python train.py --num_hidden_layers=12 --hidden_size=256 --num_attention_heads=4 --intermediate_size=512 --hidden_act="reglu" --norm_place="pre" --attn_scale=0.125 --batch_tokens=131072 --dataset="wikipedia_en"
Each number is 128 + 24 x the weight over its row's rms, rounded and kept within 0 to 255. Layers, rows and columns count from 0. The size above them is the row's rms in percent of the matrix's.

# layer 9 MLP down (transposed), 512x256, rms 0.0799, rows 402-410, columns 128-255
size [102 104 109  98  98 101  99  95 106]
[[ 96 125 115 121 130 129 141 171 105 171 140 144 178 134 131 126 140 152 118 100 133 106 149 155 111 168 140 119 114 125  75 123 103 150 133  95 145 143  91 114 143 114 133 156 124 120 137 106 148  98 100 141 103 129 120  95 134 150 147 152 157 152  78  75 128 155 156 103  71  91 135 118 155 129 145  83 132  98 131 122 106  88 136 112 137 130 165 106 184 125 127  88 139 102  84 133 128 122 142 107 143  89 117  83 154 137 165 137 148 138 153 139 102 142 174 128 129 119 103  82  87  83  85 145 144 114 120  99]
 [169 125 178 105 177 150 148 156 144 120 108 146 100  91 149 112 144  91  91 102  93 138 127 132  96 128 117 159 144 124  64 166 138  67 152 135 140 117 127 139  98 159  75 124 111 148 140 104 114 118  97 151 147 141 144 134 184 141 116 119 133 156 143 142 107 156 139 144 142 128 136 152 142 123 118 116 124 135 131 114 137 109 161 132 111  94  81 125 119 139 120 133  91 125 194 167 151 129  98 149 148 103 111 124 141  95 110 107 134 144 153 100 130  73 169 152 117 165 117 110 120 128  75 130 141 113 134 136]
 [114 108 113 129 141 146 110 141 196  94 123 129 161 154 166 167 137 118 134 149 155 119 136 113 109 138  83 147 119  97  72 135 107 119 137 150 147 140  95 126 146 109 130 154 138 100 105 108 149 156 143 126 103 118 124 148 143 116 101 128 174 111 103 101 109 129 121 128 101 123 117 147 164 145 128 141 158 148  93 126  58 135 140 102  99 117 125 122 104  92 130 138 158  97 154 109 166 129 115 139 139 117 130 119  80 146 108 149 138 150 115  98 160 170 141 110 140 116 102 122  92 107 112 109 120 108 131  99]
 [121 148 123 156 147 128 121 125 128 128 125  94 122 130 188 162 168 114 126  94 139 161 111 151 139  89 114 110 137 115 159 138 155 124  78  95 148 131 118 123 117 149 114  96 133 132  93 133 150 154  89 116 111 169 113 133 120  96 120 132 102 148 126 146 149 152 110 106  64 113 127 130 118 126 127 145 136 130 130 114 117 123 161 124 120 126 128 180 161 127 125 103 155 134 111 134 149 130 134 164 112 101 157 136 144 151 125 137 123  99 136 146 115  91 127 131 135 147 146 139 125 138 140 160 106 101 116 129]
 [132 147 133 128 136 106 121 108 142  92 104 100 119  78 132 138 112 136 109 113 170 172 139  93 140  99 114 105 102 140 108  70 180 108 112 153 157 138 118 126 124 113 119 161 149 135 107 116 176 107 165 147 162 130  87 137 161 162 121 111 126 127 132  99 171 111 145 136 155 124 136 144 125 123 153 132 191 107 160 100 126 169 163 101 150 159  84 147  96  87 107 142 143 156 111 104 150  76 110 106  74 103 133 116 142 145 136 145 176 152 143 174 152 124 136 107 141 101  89 140 138 151 161 116 120 118 106 164]
 [101 159 147 115 106 132 119 123 133 154 146 146 141 146 187 113 129 151 133 100 148 131  88 118 161 152 116 135  70 147 148 125 102 156  86 155 154 143 124 157 137  96 107 170  96 150 126  98 139 125 151 116 136 148 103 120 162 120 128  90 123 118 138 117 122 122 131 111 124 124 128 129 124 118 139 129  95 145 144 147 114 103 156 119  81  91 146 154  74 118 167 145 133 144 103 114 151  83 133 135 150 120 114 111 138 102 154 109 130  64 149 142 154  98 168 105 147 163 134 126  91 160 145 126 137 169 148 135]
 [137 124 101 145  99 113 129 119 118 108 126 178 144 103 114 145  67 159 113 183 124 109 114 181 143 130 113 151 161 143 196 107 152 146 145 116 143 164 146 140 139 128 139 105 116 126 107 127  84 141 134 136 144 118 148 110 156 152  74  91 124 134  90 104  98 132  90 144 108 103 108 126 176 108 129 157  83  96 110  61 156 178 118 123  91 128 123 122 151 129 166 174 163  92 132 156 169 100 120 104 127 123 124 116 132 146 111 119  81 108 125 129 114 127 110 166 114 113 126 169 120 133 158 117 124 124  86 131]
 [ 90 136  97 105 101 100 145 108 156 109 118 124  94 158 146 143 196 123 113 107 174 148  67 125 130 169 142 122 157 159 123 145 120  88 121 154  86 120  94 130 139 157 174 124 112 113 143 137  67 121 145 166 136 118 120 102 106 138 131 110 162 163 141 129 104 117 151 161  96 120 134 129 104  77 137 115 125 149 125 164 114 131 125 137 112 142 153 121 102 137 146 136 125 118 151 167 163 171 148  77 122 127 132 119 144 179  75 121 107 144 174 128 135 115 168 125 132 117 114 102  93 166 122 140 134 155  92 150]
 [104  82 158 115 129  70  97 122 146 109 120  96 140  93 150 140 176  73 122 132 140 114 145 101 118 165 119 114 166 154 138 131 130 134 115 123  95 146 161 117 150 130 126 169 130 156 127 168 112 123 158 123 131 153 111 106 116 144 139 142 133 152 125 149 121 158 157 145 155 144 132 161 143 130 110 153 125 107 173 129 120 107 131 118 147 114 142 103 126 104 127 153 146 139 145 147 104 133 122 136  56 100 159 162 154  85 134 136 128 164 147 105 119 142 135 116 117 142  88 163 140 158 102 159 132 180 105 157]]
# layer 9 MLP gate, 512x256, rms 0.123, rows 403-410, columns 128-255
size [ 98 107 100  96 101  99  93 101]
[[183 136 122 103 134 150 150 132 151 150 144 107 110 134 120 134  87  93 161 117 143  88 113 108 131  92 128 154 131 141 106 117 129 103 146  86 124 138 154 149 155 136 107 168 116 126 113 110 171 148 153 126 104 127 125 110 162 103 152 139 150 122  88  94 116 120 113 136 108 146  91  90 118 157 167 124 150 154 110 162 125 128 149 120 156 139 124 123 127 145 147 143 132 122 150 103 151 139 131 110 131 123 106 131 119 112 152 156 119 156 150 149 106 129 149  82 131 131 178 129 132 153  97 133 113 116 119 141]
 [144  99 128 165 117 140 120 152 172  87 173 149 129 163 152 140 137 163 142 139 112 102 141 108 150 103 111 111 129 113 130 121 109 128 142 107  75 142 142  86  98 130 137 120 163 128 109 105 135 160 114 120  85 121 137 140 137 122  93 128 103  94 125 125 138 142 120 146 134  85 121 148 136 168 133 137 131 109 102 162 146 146 122 150 137  67 134  78 104 188 154 121 143 116 120  94 138 125 152 123 135 151 100 100 140 137 138 156 149 165 157 175 117 152 140 160 119 139 168 168 116 134 138 155 111 148 130 135]
 [ 71 127  94  86 104 100 125 152 133 170 131 112 160 109 145 165 135 100 150 134 147 170 138 109 105 130 129 115 150  76  92 131 128 142 169 142 124 149 119 131 129 153 118 129 138 123  97 132 167 166 116 147  52 155 130 132 104  91 155 141 125 127 109 146 135 111 152 104 118 105 122 103 119  80 115 145  90 136 186 142 112 135 109 162 135  89  97 122 124 125  94 130 133 145 118 155 114 137 111 107  91 129 126 134 151 127 148 153 103 102 132  98  94 122 107  91  97 159 110 107 112 129 113 125 103 115 119 107]
 [157 144 133 155 131 143 151  93 110 117 132 144 167 139 156 148  97 176 126 102  99 118 162 137 128 122 135 148  96 144  81 127 148 150 118  86 103  93 139 147 107 154 134 119 112 142 151 103 114 148 146  67 158 131 147 144 129 161 106 109 150 120 144 118 100  82 123 139 150 137 154 136 136 152 115 148  71 156 132 109 148 116  85 126 124  88 124 145 127 104 120  88 162 150 108 114 159 165 180 131 143 132  90 168 131 158 118 103 114 134 147 100 104 159 153 128 120  82 132 135 135 137 140 114 100 134 141 113]
 [167 136 116 131 140 144 137  97 149 118 129 139 157 158 108 122 105 133 145 159 128 114 159 111 160  85 143 127 108 188  84 159 104 111 122 150 135 139 111  92 111  99  77 116 115 121 115 135 123 104 134 138  97 107 155  89 127 150 104 154 105 145 114 126 149 131 139 101 127  82 106 104 105 152 132  93 184 150 150 101 118 178 185 111  81 106 129 130 154 116 182  97 139 126 149 112 130 130  92 106 127 152 182  86 128 205 131 154 148 114 121 170 139 190 128 148 143 139 133 103 111 117  77 113 118  70 175 124]
 [145 160 155 162 144 119 131  90  99 116 163 144 120 147 145 125 160 156 146 107 117 121 132 121 100 135 123 144 170 122 118 151 115 131 123 111 140  99 149 152 135  83 145 136 122 128 106 118 158 220 148 112 145  88 106 118 127 102 105 116 141 190 118 179 160 114  86 100 124 141 161 133 107 113 130 121 148 103  87 109 135 146 132 133 102 123 113 140 145 111 134 127 144 116 115 140 109 101  97 141 138  92 145 128 129 156 143 145 126  88 125 115 116 120 109 145 102 129 143 141 119 109 118 184 157 125  99 145]
 [148 141 161 124 127 115 109 146 117 134 147 130 130  95 137 140  90 167  94 144 127  92 126 182 137 130  96 155 133 182 131 134 117 104 142 160 108 104 115  86 114  99 149 121 154 113 144 121 110 160 120 160 142 157 137 169 142 139 132 191 100 114 117 114  86 129 138 145 116 180 166 110 119 146 145 133 138 124 141  93 150  85  92 108 112 132 135 172 137 124 101 136 149  78 124  99 123 110 116 139  88 106 112 142 136 156 157  85 157 157 124 159 149 160  82 114 105 106 120 178 133 137 100 130 141 162 162 166]
 [101 162 142 138  81 134 124 106  99 127 128 126 133  97 140 142  95 110 133 130 165 142 145 153 150 121 140 153 157 121 167 155 155 171 115 116 118 113 126  99 138 138  49 110 115 150 106 128 129  92 119 155  97 100 146 113 144 165 141  92 167 128 135 112 145 121  76 159 153 150 126 117 179 125 115 140  85 122  99 165 105 125 148 139 114 187 111 112 137  83 135 139 155  98 111 105 160 164 131 106  86  85 117 102  85 104 148  81 114 100 165 151 139 121 112 119 132 160 123 159  92 141 131 104 114 169  99 104]]
# layer 9 MLP up, 512x256, rms 0.126, rows 403-410, columns 128-255
size [100 109  96 101  99  98  91  97]
[[129 119 137 151 155  92 198 126 122  77 122 128 129 138 169 135 163 168 101 139 122 127 127 127 141 174  98 146  99 132  99 150  83 107 157  84 123 117 121  85 165 104 112 144 157 127 144 114 129 119 132 139 162 140 165 100 126 114 113 114 180 132 134 154 164 108 119 146 118  94 120  89 137  77 166 116 122 129  98 150 134 141 132 122 148 154 119 130  98 114 163  86 146 138 107 119 134 144  55 142 101 111 126 151  90 137 106 141 141 123 107  91 160 134 122 126 153 110 146 115 130 119 112 166 124  97 100 121]
 [ 90  97 148 154 174 118 115 136  91  77 113 136 123  98 171 112 105 118 129 130 130 121 118 114 140 127 152 174 121  94 154 129 157 147 134 128 118 115 130 128 130 180 101 145 147  75 118 114 130 119 141 112 147  85 117 122 126 122 131 105 115 186 123 157 150 125 113 122 126 151 148 140  75 163 115 173 128 108 144 104  69 173 123 148 124 106 152  95 109 155 132 129 169 118 136 125 116 112 143  78 173  83 161 108 107  98 141 170 120 160 118 146 145 145  87 150 152 140  92 172 174 130 164 129  86 114 142 105]
 [148 111 127 141  99 150 168 130  86 122 143 132 131 198 141 101 137 102 156 152 129 128 132 183 110 142 132  85 116 131  93 116 144 127 115 119 134 162 181 126 135 107 139 125 147  93 161 124 116 128 136  53 101 102  88 178 109  85 138 148 148 138 148 133 114 145 139 137 128 108 140 138 103 149 143 136 108 159 121 103 167 146  95 139 127  81 126 128 124 160 136 142 142  97 130 125 134 140 101 119 172 129  98  82 122 103  82 122 146  79  99  98 147 146 129 130  65 109 142 153 130 120 115 112 129 154 121 144]
 [104 128 119  83  93 109 119 133 130 121  86 134  81 105 151 168 131 136 134 140 102 131  80 112 153 139 119  75 112 120  92 125 158 142  80 135 126 143 149 155 137 148 113 114  97 105  74 115 161 150 101 147  95 138 163 143 132 132 141 154 116 127 165 132 130  74 132 152  90 120  88 148 145 142 131 129  99 146 131 151 126 121 151 125 128 132 100 160 141 108  66  92  79 101 141 163 170 117 122 120 151 129 137 100 123 128 128 117 114 111 147 175 133 146 133  94 148 151 129 121 115 167 121 157 119 157  80 107]
 [118 152 125 101 140 124 160 146 181 119 106 154 153 136 156 127 144 129 155 105  88 146 125 142 160 146 121  98 157 174 144 152 124 139  87 109 145 137 141 125 111 140 120 110 147 120 137 148 146 113 172 100 104 116 125 141 105  85 129  96 133 110 103 118 119  95 151 115 146 152 116 133 117 159 148 127 146 138 138 127  54 100 139 143 132  99  94 151 153 138 132 173 137 120  89 153 170 119 148  71 144 141 143  85 173 134 164 124 113 116 170 133 137 148  96 114 210 127 152 102 161 154 140 137 131 126 146 130]
 [148 150 141 151 147 123 114 118 154 120 158 125 139 156 129 169  75 144 123 133 137  76 134 118 114  94 109 102 108 155 121  96 132 157 124 155 143 148 142  97 117 121  87 129 128 142 127 145 116 156 153 114 140  90 192 149 109 114 128 151 146  93 105 136 108 137 105 124 105 144 140 133 166 110 114 153  97 130 128 129 147 145 118  92 114 140  99 120 136 156 109 123 153  61 145 119 156 163 149 119 141 128 115 150 120  93 148 159 130 133 131 132 166 138 154 158 168 144 153 117 153 165 142 114  92 107 126 129]
 [148 138 139 116 116 113 118 141 151 103 100 127 139 138 148 106 192 132  96 170 143 149 110 106 108 136 134 120 130  91 176 120 136 121 165 145 188 112 150 131 130 130 114 128 119 141  95 126 136 163 163 119 158 138 146 148 135 175 139 131 134 108 129 139 133 176 131 108 151 148 120 112 180 113 117 103 159 169 125 129 112 135 111 102 127 134  80  83 174 118 130 116 139 140 124 138 151 123 123 113  89 166 143 184 139 115 125 125  81  98 102 121 140 106 135  89 140 163 159 101 135 113 156 130 174 134 144 149]
 [143 134 123 142 112 148 153 123 157 142  93 126 140 142 120 129 122 109 136 123  90 117 117 155 120 156 149 158 121 118 122 158  79  77 125 106 104 127 138 128 131 131 104  82 130 138 104 118 113 145 113 138 150 141 116 154 116 137 121 156 139 103 112 112 131 142 110 151 123 114 112 110 144  88 140  82 138 174 109 159 156  83 145 121  90 145  52 113 132 134 124 159 121 142 127 127  91 133 121 141 125 140 134 114 144 115  91 157  96 118 153 162 104 121 149 130 166  95 155 127 132 142 125 123 115 114 116  98]]